{
  "n_layer": 15,
  "d_model": 192,
  "n_head": 4,
  "n_kv_head": 4,
  "activation": "gelu",
  "rope_fraction": 0.5,
  "init": "normal",
  "init_std_up": 0.0361,
  "optimizer": "adamw",
  "beta1": 0.9,
  "beta2": 0.98,
  "warmup_steps": 510,
  "decay_fraction": 0.772,
  "final_lr_fraction": 0.1,
  "seq_len": 1024
}
Each number is 128 + 32 x the weight over its row's rms, rounded and kept within 0 to 255. Layers, rows and columns count from 0. The size above them is the row's rms in percent of the matrix's.

# layer 8 MLP up, 768x192, rms 0.0814, rows 132-269, columns 96-143
size [103  99  91  99 106 109 105  97  99  96 102  93 103  96  97  97  95  95  96 106  98  98  99  96 110  98  99  92 101 106  90  93  99  98  98 105 103  91 104  98 104  97 105 101  93  97  93 109  99  98  71  98  91 101 109 106 104 100  99  97  98  97 111  92 117  96 108  95 104 101 102 102 110 104  90 106  89 110  92  97 107  95 108  98 101  90 101 107  96  93  95  89 114 103  96  93  98  94  95 104 100 102  97 103 111 106 105  90 114 100 103  99 102  96 104  87  89  77  97  97  97  93 110  89 108 101 103 111 102  95  95  93 104  96  90  95  96 109]
[[110 128 137  92 158 170  82 180  60 129 121 127 157 129  89 143 192 159 129 162 116 115  99 146 130 158  81 115 107 180 143 169 109  72 122 100 117 108  89 169 142 133 116  99 101 123 100 128]
 [120 136 150  57 140 130 129 129 108 118 137  91 138  98 129  70  54 115 151 103 175 154  75 144 156  81 100 167 126 171 139 150 152  98  99 173 135 173 206 170 118 130 139 137 116 156 111 136]
 [110 122 158 112 129 184 101  82 119 133 149  82 111 130 138 160 110 150 106 181  69 159 126 157 134 128  81 104 127 211 125 131 151 133  96 102 153 155  75 118 180 149 153 121  48 161 122 126]
 [ 99 127 111 144 154 179 119 127 135 120 154  56 150 117 137 157  94  83 191 120 159 128 195 126 118 137  82 129 145 103 159 166  83 126 103 116  80  80 137  93 136 129 119  78 144 109  93 133]
 [ 32 145 147 174 155 118  88 116 113 112 145 164 132 168 115 119 150 129  99  84 153 135  69  79 193 146 101 148 122 156 168 169 139  88 113 137 139  84 163 154 111 110 123 182 110 117 101 112]
 [ 95 183 116 174 170 129 130 132 102 172 144 136 117 135  78 128 150 128 106 133 158 116  93 118 107 150 110 152 104 144 135 158 125  87 142 104 134 107 193 174 109 103  70 116  60 124 100 119]
 [106 129  84 138 142 145 158 118 105 148 141 135 140 132  93 160 177 162  96 100 139  82 111 153 166 153  73 117  81 133 208 106 155  74 132 112  92 128 127 157 137 139 112 151  55 163 146 175]
 [ 55 120 113 125 118 122  64  93 130 108  61 110 204  84 159 113 153  92 125  70 146 150 205 125 145 140 146  28 111  76 151 143 141 125 174 141 103 107 130 157 110 109 126  90 208  49  91  84]
 [ 93  95 125 149 102 174  69 154  85 115 118 116 107 175  90 117 142  91  98 135 137 101  90  53 165  90 143 183  87 164 196 158 126 112 110 154  83 123  98 106 189 144 170 144  87 132 126 162]
 [ 48 134 170 159 134 135 108 116 120 177 152 139 113 151 180 144  59  88 148 100 145 153 182 129 171 174 117 111 100 131 140  84 144 126  77 167  66 132 148 120 108 127  44 124 132 167 134 141]
 [144  94 134 151 135 125 164  86  70  94 141  85 196  80 145 152 140 124 148 117 111 169 102 126 134 194 138 148  91 189  99  78 128 166 124 113 158 109 114 161 125 133 135 113 117 100  78  60]
 [ 72 135  98 114 174 157 117 174 132 127  64 122 105 101 111 161 122  46 128 121  90 166 166 123 117 139 120  99  79 126 111 133 135 149  98 199  97  93  93 115 123 129 130  81 134 117  94 120]
 [ 69 118 121  96 113 124 114 111  66 151 123  77 114 144 137  82 157 102 107 142 131 170 167 124 161 139 127 114  94 157 113 176 103 148 156 160 135 164 125 182 134  93 158  83  82  98 122  87]
 [144 170 171 148 114  82 106 129 119  83 181 105 133 153 153 181 106 141 141  66 162 154 163  93 143 158 125 110 145 119 102  66 145 114 133 115  97 129  86 157 143 160  40 122  71  95 149  35]
 [113 143 137 110 162  95  80 134 129  59 107 115 117 142 112 104 162 133 139 158 132 155 124 116 143 119  66 106 134 175 153 110 188 162  56 133 132 173  84 142 106 118 114  83 121  87 113  99]
 [149  82 114 156 134  47 161  80 131 105 143 137 189 104 104 168 164 122 124  88 150 120 137 138  89 101 113  91 120 163 133 121 157 115 126 126 146 118 128 163 113 108 142 149 129  74 145 105]
 [175 133 100  97 114 141  94 140 142  52 148 138  86 107 136 127  82 154 107 153 127 107  99 132 142 149 139 161 104 123 131 128 115 103 130 140 108  98  68  41 175 149 108 130 140 164 131 118]
 [132 133  93 141 121 124 103 103 125 144 113  91 109 177 120  80 105  88 126 168 169 143 162 126 124 143  79 150  66  94 126 131 119  96  68 205 101 162 142 141 181 140  99  84 109 136 111 114]
 [ 49 138 131 129 143  85 182 122  98  98 142  91 109 113 152 115 145 128 225  88 155 117 152 101 108 111  54 146 146 110 152 139 140 151 105 132 200 159 110 149 160 112 120 152 146 163 116  97]
 [ 95 129 145 133 107  71 150 145 134 124 106  77  95 132 117 112 127 102 205 146 160 123 135 131 131 141 120  84 148 149 167 159 143 188 128 138 127 171  81 113 125 167 123 125 108 174 112 149]
 [102 125 161 143 172 112 143 108 150 122 119 129 136 137 149 153 129  90 162 104 189 148 155 158  84 148 204 118  83 112 157 126 149  95 100 114 149  54 127 170 135  86 138 126  95  67  78 167]
 [110 123 135 137  99 154 150 114 181 111 103 117 168 181 126 134 142 128 170  76 127 141 110 133 107  76 145 101 101  50 138 191 105 136 207 155  53  67 131 134 128 142 160  45 139 176 129  99]
 [ 83 134 121 155 158 116  71 111  98 154 173 124 156 121 131 112 164 158 156 129 153 157 155  78 145  95 108 149  76 107 143 164 119  94 101 113  98  69  82 225 134 166 154  97 175 126  81  88]
 [158 140  75 164 130  86 154 164 113 135 183 129 153 126 116 142 134 124 169 111 166 130  86 143 111 120 120 140  84 127 201 132 194  64 112 161  34 149 141 106 137 130 116 128  56 155 128 153]
 [107 117 145 141 133 122 109 187 147 110 203 128 102  88 148 135 151 159 190  64 107 123  58 148 148 110 134 163 121 116 157  87 160  92 128 127 124 130 164 114  74 111  67 151  82 128 127 137]
 [103 150 112 144 124 119 151 110 155  63 175  80  97 107 153 103 121 158 119 142 104 131  90 166 147  84 152  83  81 104 178 138 165 118 140 181 136 159  98 172 110 139 152 194 164 136 114 123]
 [ 98 117 127 134 160 108 116 122  69 134 120 107 113 117  45 160 143  91 113  81  98 160  74 104 136 121  79 197 113 151  99 169 162  76  59 121 106 101 133 133 150 124  96 147 131  60 151 102]
 [154 167 100  83 145  14 120 160  99 132 140 160 142 176  48 125 138 107 119 161 108 154 173 166 142 137 115 192 100 142 157 109 133 122 148 105 130 165 166 130  99 135  67 132 102 138 124 138]
 [ 98 135 130  93 135  99 117 130 148  58 136 148 166 120 148 100 118 123 145 116 152 149  98 111  99 119 152  98 128  65 132  99 139 138 130 137 113  68  93 159 170 157 126 147  69  65 120  82]
 [100 128 157 132  98  95 123 125 142 142 143 105 111 119 146 126 126 172 146  40 162 147 150  77 155  81 105 108 158 187 165 154  69 100 105  88  68 170 118 115 102  97 108  99  95 156 112 130]
 [117 132 165  77 119 123 132 129 106 121 124 156 102 172 138 119 103 129 191 108 111  87  59 113 153 131 113 116  78 115  91  87 170 172  71  72 155 138  97 164 158 193 154 120 152 123 102 116]
 [ 99 178 163 130 119 134 127 108 100 117 157 145  93 125 134 115 129  82 170 124 128  92 130 138 218 111 139 144 127 167 136 156 126 108 136 101  97 122 101 111 145 180 132 115 141  77 147 132]
 [132 110 102 110 124 181 137 126 122 112  87  47 106  81  74 132 134  73 132 124 173 133  93 188 116  84 109 152 105 127 147  89 146 119 149 131  80 174 140  82 130 177  48 148  94 124  96 134]
 [152  93 177 151 125 122 140  97 102 105 131  99 147 147 133 149 235 167 171 139 128  74  77 127 170 106 150 170 115 149 220 110 141 173 147  46 115 135 139 138 127 163 106 157 122 139  99 143]
 [102 104 153 115 121 125 110 152 112 101  66 134 104 167 123 191 118 145 107 145 149 116 136 136 109 174 172 151 120 110  99 133 166  39 144 178  40 110 131 149 186  91 176 153 179 132 136 150]
 [190  65 145  84 133 133 123 133 114 129 181  94 132  93 153 123 104 129 155 137  91 171 121 105 129 172 168 126 117 161 107 126 115 170 163 118 169  99  86 107 112 155 146 148  97 149 131 118]
 [ 96 126 113 130 134 151  88 151 114 121 100  98 117 153  94  90 154  80 126 169 120 107 183 108 176  76 103 128 113  91 255 126 114 139 185 178 106 176 133 126 112  88 116 100 115 105 127  83]
 [159 124 144  61 154 130 128 120 107 137 197 117 145  95  61 130 138 186  78 143 137  85 117 143 115 136 140 123  91 132 189 134 141 143 140 111 113 105 117  99 105 146 175 150 118 161 107 106]
 [106 126 139 135 165  98 112 153 119 158 134  78 156 126 114 152 114 160 133 120  94 108 100  96 122  95  84 170  95 175 128 207 115 146 135  80 129 109  77 132 162 116 117 114 136 108 102 104]
 [138 174  98 150  57  94  94 129 102 103 106  84 114 125 121 112 128  97 170 111 126 172 151 141 171 132 119  97  92 151 101 111 145 134 113 131 114 156 105 133 127 194 134 117  79 139 137 125]
 [ 66 171 139 172  67 130 101  43 146 114 127 177  96  96 121 138 140 118  89 106 109 169 117  79 185 163 113 113 112 190 130 163 148 141 116 123 125  87  54 133  92 114  88 139 147  90 109 129]
 [ 99  62  67 158 150  76 108  97 140  77 124 139 160 116 107 118 137  97 172 151  95 194  56 110 113 124 124  73 104 138 186 219 177  85 122 156 152 145 116 124 148 138  99 101 137  80 106  84]
 [117 109  89 136  75 127 140  94 125 139 171  95 142 195 119  99 140 125 165 133 157 140 100 126 116 131 146 110 131 165 154 131 197 117  86 139 145 161  34 106 104 171 177 148 186 159 150  60]
 [130  88 188 112 154 174 154 125 141 145 112 111 139 131  47 150 137 175 179  53 179 132  87 133 101 103 131 177 109 108 157 199  66 139 167 115  77 115 154 173 143 108  97  93 121  95  84 118]
 [102 140 153 162 147 110 106 121  70 124 169 136 145 154 135 174 160 144 102 134 187 104  95  89 142 122  74 152  83 135 150 154 187  95  61 194 127 152 111  71 141 113 130  95 135 140 105  87]
 [ 91 131 167 110 118  99 115 109 156 174 130 174 124  91  94 108 150 146 140 111 140 136  94 142 129 147 150 133  82 131 167 157  79 129 159 150  91 145 129 102 126 159 144 123  91  66 148 113]
 [115 110 153 114 141 136 108  85  49  88 119  76 135  79 141 131 128 142 128 101  94 114  96  44 134 115  84 123 105 126  90 155 162 149 163 151  80 151 132  94 146 181 132 122 138  83 146 166]
 [117 106 134 134 171 126 148 112  96  81 146 124 115 115  92 125 171 153 143  84 161 126 135 133 158 113 124 157  72 129 145 128 121  54 187 149  83 135 141 168 162 132  97 153 100 155  85 187]
 [159 131 117 108 145 150 132 146 131 120 120  80 141 108  64 129 120  66 151 138  89 176 104 117 129 127 166 123 136 108 109 145 135 195 135 113  65  59 134 163 119  89 138 131  80  94 108 143]
 [148 130 129 130 132  98 161 105 118 149 112 133 121 125 162 134 142 105  90 105 136 137 137 116 132 133 114  78  64 141 132 199 222 162 141 138 130 135 138 115 118 118 109 109  85 172 175  83]
 [ 73 143 116 113 130  98 128  90  92  83 136  68 143 117 136 116 129  82 125  58 151 134 141 114 134 134 150 125  76 137 168 135 128 116 133 171  78 128 132 170 146 121  99 163 103 149  75 115]
 [132  95 154 101 144 127 110 111 123 166 190 163 182  87 109 138 173 131 129 108 149  67 130 127 126 132 148 174 120 180 186  97 132 144  55  91  59  96 121 222  91 178 163 150 114 111 132 134]
 [126 154  79 125 119 108  52 120 155 109 156 118 142  88 114 134 122  98 136 164 136 100 213 124 137  49 106 146 157 106 146 123 151  88 113 174  98 150 140 135 121  90 115 113  82  90 115  80]
 [101 128 101 141  91 116 138 145 149  77 107  91 207 157 172 130 130 119 124  56  98 128 111 101  82 121 114 128 154 109 116 152 110 171 153 141 131 134 112  54 140 125 125 111  95  77 108 100]
 [ 73 148 130 101 173 167  71  89 124  62 152 134 121  78  74  91 181 141 131 136 210 121 129 132 131  61 151 179  71 170 140 142 119  94 105  95  61 119 183 181 108 115 158 114 105 112  92 156]
 [ 87 159 116  73 151 147  90 138 102 150 170 193 158 132 142 105 143 130 153 102 106 111 182 147  97  88 117 155 163 141 138 143 111 131 126  79 116 168 149 180 136  90 112 133 115 162  94 106]
 [152 118 169 144  99 113  80 117 161 145 130 144 159 119 125 120 169 100 139 105 100 117 151 168 132 119  87 174 110 139 147 115 149 155 101 127  60 161 133 112  93 123 136  97  60 113  77  45]
 [127 143 103 100 156  97 131 125 101 150  99 151 120  82 145 106 136 145 205 138 143 154  95 126 134 147 153 143 150 122 215 110 204 118 123 162  97 129 135 108 158 136  82 103 117 127  99 150]
 [153 187 168 119 139 141 111 108 108 126 118  75 181  77  75 146  96 129 135 105 168 140 116 135  96 106 143 200 118 135 138  99  90 122 109 120 184 153 113 136  88 150  96 105 120 158 146 121]
 [ 72  96 132  81 151 129 102 140 109  96  92  97 166  94 136 114 155 120  91 136 141 144 102 157  86  93 129 100  92 186  99 127 126 165 153  99 167 122  63 149 114 138  68 110 139 136 154  95]
 [110 131 116 145 142  27 124 135 150 115 157 172 172  93 114 143  94 106 101  56  68 131 104  46  87 131 117 199  75 139 130 161 128 174  77 120 113 146 109 169 173 149  95 128 118 144 133 132]
 [135 117 211  97 121 184 152  72 137 124 104 113 162 120 110  99  90  89 159 121 125 147  85  92 144 116 153 137 102 120 180 193 128 127 100 160  86 130  83 136 129 114 119 170 200 150  89  96]
 [106 119 110  96 153 114 122 131 129 129 176 130 115 100  68 114  89  91 146 176  87 162 207 121 112 111 112 137  58 132 119 137  74  53 103 155 151 134 123 148 148  96 126 158  97  71  81 132]
 [133 138 107 113 143  65  97 128 156 109 115 174 124  63 132 129 147 142 154 145 107  88 187 105  91 120 109 135  85 154 137 113 119  50 155 165 135 137  64  92 193 105 159 129 131 106 120 109]
 [129  87 165 145 103 117  86 176 111 107  74 115 142 123 152  74 140 137 181 180 157 102 141 113 110 127  95 117 112 156 137  94 201 128  96 117  93 139  64 127  88 109 139 168  41 188  83 125]
 [129 167 172 112 162  88  66 134 159 136  82 140 131 180 164 115 132  99 118 104 170 140 140 109 164  78 178 122 111 130 162 176  98 147  75 123 142 139 145 220 158 124  82 171 115 125 164 107]
 [117 131 135 127 140 103 112 123 114 121  91  79 101 148 155 148 101 169 195  81 152 181  88  78 158 140 131 127 114 146 146 124 147 113 149 124 190 121 195 161 137 154 162 142 130 117 100 114]
 [ 49 141 160 121 153  92 157 102 109 115  88 136 113 166 140  90 153  68 195 128 175  95 169 103 131 140 115  89 157 103 166 156 159 151 151 125 120  61 127 146 132 194 111 110 124 123 111 107]
 [ 98  60 110  82 144 165 162 113 141 142  92 119 152  81 156 106 145  81 154 151 101 153 131 143  91 163 163 117  98 189 128 193 191 168 162 132 129 127 132 160 154 114  60 158 126 134 145 162]
 [142 115  80 130  75 130 151 114 143 136  85  61 161  91 121  67 105  80 149 144 136 168 162 119 165 148 172  76 133 151 139  87  91 176 172 211 101 122 157  48 108 124 157 148  98 124  77 156]
 [134 105 199 120 182 135 141 139 123 147 110  85 135 129  97 127 134 160 114  71  96 110 153 117 169  91 134 147 144 188 112 144 155 136 132 130 101 213 118 139 126 154 103 193 116 138 143 123]
 [102 155 116 107  75 160 109  86 132 160  93 167 127 135 146 119 104 127 135  97 160 157 145 116 144 139 128 126  47 141 139 194 144 146 112 148 125 172 118  60 199 142 125 108 118 122 123 158]
 [ 89  86 140 136  68 153 105  80 177 158 115  73 166 179 145 121 105 114 133 106 166 130 150 161  75 146 165 136  50 213 165 160 120 168 132 122 132 128  89 145 103 128 151 155 106 134 121  86]
 [103 162 126 138  88 139 124 118 130 126  97 153 102  96 168  75 193 116  85 115 114  92 174 101 109  92  83 153 128 104 213  81 181 159 124 147  68 155 193 196 120  84 133 131 124 154 124 154]
 [119  93  95 132 127 134 160 118  89 123 142 143 167  91 160 102 118  93 143  65  93 112 115 104 135 162 155 114  81  98 172 143 157 134 147 147  67 128 146 116 110 146 112 102 115 158 101 190]
 [145  91 126 144 174 115 101 119 128 113 143  65 183 129 112 142 166 103 155 114  78 150 147  63 126 108 121 162  66 115 174 154  79 127 117 107 131 123  60 115 124 161 147 135 146  58 102 149]
 [ 94  85 141 112 151 106 120  67 141 114 135 114 157 159 113 125 111 141 137 125  97 108 133  83 168  92 115 136 120 104 132 118 187  89 159 123  96 120 133 158 144 150 107 176  77  92 109 140]
 [155 132 137  93 128 141 124 119  41 123 153 133 126 102 114 109 185 128 121 141 125 132 117 114 187  88 183 131  89 145 156 133 140 101 105 113 147 198 109  73  76 169 174 107  78 150 115 196]
 [ 97 151 185 142  84  84  86  72 146  98 134  80 202 104 125 114 118 150 150  87 173 121 170 117 132 120 143 140  90 136 172 135 150 129  76 201  97 110  64 186 137 127  91 133 100  73  89 105]
 [102 113 141 160 125 118  77 120 113 136 121 106 110 124 172  63 155  83 145  22 144 106 147 123 119 106 205 106 116 139 163 124 167 119 103 190  69 128 137 144 129  81 155 122 141 144 138 117]
 [102 121 208 101 110 126  85 166 138  98 116 116 142 135  97 138 144 136 184 115 159 144 127  97 133 103  70 145  49 198 161 172 125  93 167  77 110 151 139 108  93 151 122  98 108 121  74 192]
 [ 77 184 165 167 139 106 139 110 113  77 154 147  96 161 128 152  99  89 138 120 151  98 191 154 176 112 113 116 126 160 157 101 135 131 135 132  96  64 105  94 125 109  82 141  89 148 123 147]
 [ 71 141 150 168 164 141 167 127  79  81 182 128 147  76 151  76 173 133 149  69 158  99 119  80 190 119  88 148 114 153 133 178 140  61 149  93 108 136 169 147  94 174 104 161  83 129 154 150]
 [177 153 129 157 133 113 138 122 155 133 119 138 124  96 121 147 167 135 178  78 118 170 148 109 130 185  48 143 111 132 182 146 101  88  96 138 127 131 144 100 140  80 142 121 163 102 143 105]
 [ 73 136 133 104 123  90 147 141  99  99  88 117 105 116 103 117 167  23 129 115 141 151 172  76 124 240 159  79 107 129 113 142 139 164  77 139 112  75 134 100 109 159  93 165 109 133 133 114]
 [ 86  59 112  81 123 126 151 143 172 128 110 105 150  65 116  76 117 106 150 119 182 124 101  54  98 118 136 142 153 104 131 106 213 149 184 149  55 100 143 166 111 150  89 116 131 139 104 123]
 [130 119 175 100 157 137  63 134  90 140 217 101 191 173  70 142 108 160 102  94 115  75  64 111 146 156 124 170 134 155 143 125 135 119  70 144 124 139 131 139  80 130  93 114 106 154 123 149]
 [144 140 104 137 165 141 112 151 122 123 211  99 128 137 132 140 143 161 108 111  64  93 170 203 141 153 117 128 153 136 162 152  49 145 130 127  77 135 143 108 147 193 130 122  89 152 122 137]
 [110  81 131 189 144 164 158 111 150 113 127  90 152 152 157 128 124 139 144  99 152 126 142  88 125 138 119 207  70 136 117  94  95 143  80 137 119 139 100 148 135 182  94 141 110 106  97 122]
 [ 93 153 168 145 173  90 147 142 125 150 122 143 114 110 121 158 150  99 135 120 143 156 141 154 125 128  95 185 121 155 106 183  76 116 136 141  89 107 123 100 174 102  82 155 187  52 151  26]
 [147  79 137 123 196 106 127  44  78 119 134 122 131  53 136 189 118 124 125 112 129 121 103 110 129 145  55 167  95 141  91 110 100  82 119 161  91 120 145 144 114 164 209 125 122  97 100 151]
 [154 129 103 151  84  52  98 101 175 161 145 114 170  88 141 134 130 111 170 124 118 146 142 109  87 100 106 128 159 124 125 135  97 102 125 130 114 158 154 109  81 122 165 122  74 114 110  73]
 [123  84 186  93 137  77 141 117  46 144 143  86 165 115  94 123 134 118 157  69 178 106 116 121 172 117 106 173 181 162 167 118 154 176  72 154 109 115 137 111 160 177  65  96  76 157 148 146]
 [ 93  57 125 187 115 146 161 145 118 135  93  87 138 157 164  83  72 115 190 125 138 134 104 144  93 113 126 137 101 102 129 142 124  86  53 187 145 123 140  88 107 122 116 104 129  95 148  94]
 [119  92 152  95  87 124 137  82 167 103 113 133 123 111  45 100 162  76 142 133 184 118 116  67 117 108 100 153 139 165 146 132 152 124 126 132 126  97 110 137 119 102  54 175 154 100  59 109]
 [127 177 138 163 136  68 127 106 107 114  98 163 161 140  90 118 160  50 223 115 128 123 211 143 105 104 145 178  88  88 147 112 156  98  87 165  96 102 106  93 142 107 157  99 151 102 113  77]
 [ 91 140 170 145 178 138 148 110 109 137 167 108 132  75 136 118  84  77 123 116 193 135 153  59  38 131 128 119 127 119 178 137 132 125 120 134 105 115 172 111  85  85 130  71 163 116  70 123]
 [118  82 130 109 143 136 194 171 123 137 107 126 128 128 120 152 148  95 129 124  85 142 119 120 197 160 117 156 138 178 131 136 149  91 120 107 141  89 128  96 134 110 128 190 106  98 198 137]
 [118 137 109 161 150 146 123 143 140 103 130  94 151 185 154 176 107 105 197 155  92  86 145 154  99 157 133 123 136 100 175 154 114 125 130  99 130 137 114 161 170 162 119 143 129 144 104 111]
 [135  86 128 115 100 124 147 159 105  71 135  83 163  85 145  90 141  86 127 112 113 153 103  78 131 120 146  94 111 124 109  96 153 105 168 131  92 200  81  78 125 152 119 144 108  97  99  89]
 [ 89 109 161 124 120 110  90 118 156  62  73 115 136 114 179 116 172  67 115  90 133 126 137 137  81 173 152 140 110 121 143 134 159 140  74 172 128  71  90 112 130 126  91 133 198 137 104  59]
 [134 133 101 131 122  35 152  95  98 107 133 126 144 179 109 130 206 136 195  98  99  99 129  78 166 160 116 125 119 100 116  85 136 114 196 195  99 184 149 141 159 135 174 131  81 127 108  73]
 [123  97 138 121 130 160 171 102 123 106 179 131 110 157 125 149  75 127 189  59  62 128 135 167 126 154 131  87 111 122 169 129 179  93 122 146 155 173 114  94 121  91 120  92 135 142 122 144]
 [120 207 184 120  68 142 145 114 140 118  81 115 150 137  85 121 170 169 166  49 131 134  93 125 170 148 130 130 106 130 127 142  88 125  82  91 145 133 105 137  37 146 132 178 151 134 127  89]
 [102 124 200 112 114 134 145  74 110  68 117 116 137 128 109 107 113  99  89 129 190 137 181 147 139  95 170 138  85 170 151 133 135  76  89 101 136 110 147 101 134  98 160 178 120  40  99 107]
 [120 110 161  95 121  64 150 161 111 138 105 146 145  75  89 162 185 140 169 112 185 115 145 143  56 114 148 144  94 139 146 155 195 169 113 176 139 137  99 133 163  94  76 109 116  94 126  85]
 [ 93 176 102 118 159 103  89 128 105  92 109 138 107 170 118 148 137  82 117 100  98  86  94  89 102 100  62 182 122  96 208 194 147  58 153 138  79 146 114  89 149 111  58 137  91 126 123  62]
 [134 143 131 115 164 142  63 142 105 161 119 134 108 180 147 120 131 119 154  54 166 177 190 130  87 168 134 170 156 148 123 118 102 180 142 189 132  98 160 189 124  88  71 113 143 152 131 122]
 [150 117 120 130 107 108 113  98  93 132 114  48 130  86  79 166 146 101 181 122 116  89 156 143 168 117 145 101 100 178 149 111 128 103  96 132 138 154  71 166 124 141 153 168  78 158 115 170]
 [ 48 133 192 105 137 111 135 113  93 128 148 155 172 142 149 135 113  73 124 110 124 145 126 120  65  94 114 107 138 132 114 149 143 119 114 190 129  89 174 219 145  90  97 129  92 158 119 144]
 [114 128 161 135 145 140 155 107 160 116 148  78 153 161 155 136  79 110 128 107 113 144 155 124  92  72 125 152 124 102 130 155 117 159 144 137 167 192  82 124 116 135 114  92 121 112 116 104]
 [108 184 159 130 159 119 100 143 118  67 135  91 150 138  86 127 148 133 118 124 117 128 144 112 218  98 193 147  88  68 157 174 170  81  99 124 146 166 106 130 150 129  62 210 123 103 135 171]
 [ 92 135  91 102 166  70 131 117 119 125 160 137 122 103 172 125 116 119 144 146 147 120 120 110 113  95 161 129 108 118 141  71 126 117 164 190  83 164 112 140 173 164 101  68 133 108 131 124]
 [ 90 129 159 149 150  67 134  99 106 127 155 154 155  90 180  81  90  75 123 146 146 158 120 134 103 139 154 125 102 146 132 116 152 166  93 156  95 144  81 161 161 113 162 122 168 181 165 103]
 [145  94 190 101 106 136 172 174  98 110  51  64 113 146 146 117 108 185 188 114 160 150 102 104 101 113 150 184 116 163 177 168 175 117 116 112 105 118  26 140  88 133  93 121  78 117 153 109]
 [ 91 109 132 134 144 155 102  99 137 109 102 104 129 158 110 142 108  73 167 120 119 177  73 114 194 138 109  98 162 135 197 126 126 116 181 139 148  93 173 142 118 124  94  87 109 183  63 150]
 [ 99 151 118 116 148 101 127  35 116  71 104  58 187  94 148 125 111  93 126  91 183 148 159 121 108 118 113 147 106 156 176 129 127 128  96 172 117 154 128 158 131 137  93 124 118 137  56  82]
 [ 93 108 151 133 128  99 123  96 111 105 160  82 191 131 145 116 147 107 144  86 189 105 140  71 110 139 115 138  87 144 198 141 163 110 144 166 100 111 130 166 154 143  77 153  91 137  92 127]
 [129 152 124 119  95 139 140  80 140 130 144 104 167 132 104 121 132 183 217 131  92 108 184 102 106 172 149 146 117 139 153 122 137 159 165 131 152 103 120 179 126 145  79 138  90 144  69 128]
 [151  74 154 127 178  97  51 139  85 152 128 102 153 127 154  72 115 122 139 141 147 105 120 101 102 150  44 142  97 171 146 108 155 114 107 187 131 136  97 126 138 124 100 117 187 117 147  84]
 [144 158 143 169 132 120 140  99  96 163 155  87 165 139 166 118 101  73 174  88 174 155 158 143  94 135 199 149 144 113 107 164  93 133 125 162 144 136 129 165 119  71 126 174 147  44 132 118]
 [126 142  69 119 121  79  77 108 110 116 124 138 132 104 131  72 147 139 132 128 150 114 111 111 134 131  80 101 127 117 153 148 133 117  73 152  99 157 178 187  90  96 172 187 146 109 100  60]
 [ 49  80 119  94 134 116 104 108  74 120 153 119 154 128 122 103 191 110  78 126 120  87 108 155 171 135 171 127 107 180 141 121 144 147 140 137 120 113  95 160 163 138 134 121  99 160  86 143]
 [103 136 139 156 102 123 122  82  97 113 115 149 127 149 108 106 149 123 139 128 163 116 152 133 157 126 109 196  81 138 175 176  95  99 141 171  93 114 117 185 105 120  97 112 162 115 110  96]
 [ 94 170  87 104  86  53  78 107 130 152 108 127 130 104 110 122 134 104  74 134 100 106  90 134 153 120 134 136  96 148 160 158  87 142 129 169  90 107 114 172 107 153 160 201 103 180 126 114]
 [157 108 129 145 141 145 129 106 155  86 145 176 107 176 117 103 105 138 145 139 101 126 120 151 106 164 106  96 111 197 180  86 249 156 103 107 139 123 107 135 154 134 137  85  75 145 135 160]
 [ 97 134 160 113 178 125  73 103 119  96  97  80 134 137 127  91 115  75  90 151  74 167 153 153  86  93  71 121 108 124 122 188 142 149 117 148 164 143 137 128 135 128 116  86 120  78 120 124]
 [ 87 107 192 108 103  79 127 116 146  78 120 102 157 104 104 159 159 144 174 117 176 106 128 108  52  97 102 130  98 161 138 137 141 145 108 110  92 184  99 122  56 143 116  93 134 142 124 150]
 [131 130 136 145 137 103 153 122 137 111 145 145 158 130 128 118  36 132 162  81 139 140 177  98  95 144 100 162 106  96 131 123 144 112  94 148 193  54  88 163 107 127 151 129 129 101 111  60]
 [118 129 220 117 127 179 119 105 108 144  78  93 137 137 138 119 174 100 197 110  75 116 115  55 208 134 137 175  89 107 140 109 128  97 144 104  78 137 104 147 140  91 133 130 147 151  95 100]
 [ 70  90 179 123 143 148 120 120  99 141  92  50 136 125 102 139 140 155 127 101 115  83 108 168 116  78  93 126 110 148 138  67 142 122 175 160 141 108  72 141  97 159 121 129 117 120  47 120]
 [114  97 106 151 126 136 162 137 124 136 131 123 172 115 144  81 164  76 192 113 140 147 124  96 121  86 119 157 141 164 140  91 144 112 150 178  97 100 105 170  55 164 116  67 163 115 127  92]
 [130  69 157 117 169 135 138  71 110  91  95  74 119 135 160  96 164  86  90 137 123 136 174 141  67 131 143  96 173 124 155 151 154 174 136 113 100 147  86 133 144 132 101 126 161 113  76 157]
 [ 88 151 159 143 142  95 115 135 148 109 103  98 110 151 168 171  88 147 103 131 121  98 156 103 183 164 125 166  49 158 155 133 145 140 108 120 114 148  62 113 148 199  96 115  49 112 165 142]
 [127 135 192 122 175  66 135 109  97 116 190 108 119 141  91 128  82 145 150 111 135 116 193 167  96  63 129 156 164 110 171 100 129  77  84  97 180 128 101 135 184 127 129 118  97  92  73 202]
 [ 80 122 111 105 120  96  60 158  92 138 119 128 158 121  90  76 127  98 162 131 124 145 162 159 103 120 103 119 110 156 116 112 156 161 131 142 133 119  61 102 115 160 107 112 155  92 137  64]
 [107  71 142 147 167 111 116 151 137 171 121 104 133 163 115  86  92 150 147  91 162 134 115 114 149  97 121 149 127 141 170 186  97  68 100 132 142 170 131 123 165 188 126  94 104 103 105 109]
 [134 116 130 127 108 111 106  93 123  97 143 100 147  98 115 125 125 129  95 121 167 166 180 118 115  84 137 123 110 159 157 123 118 121  98 159 136 196 133 204 104 134 136 141  89 119  46 137]]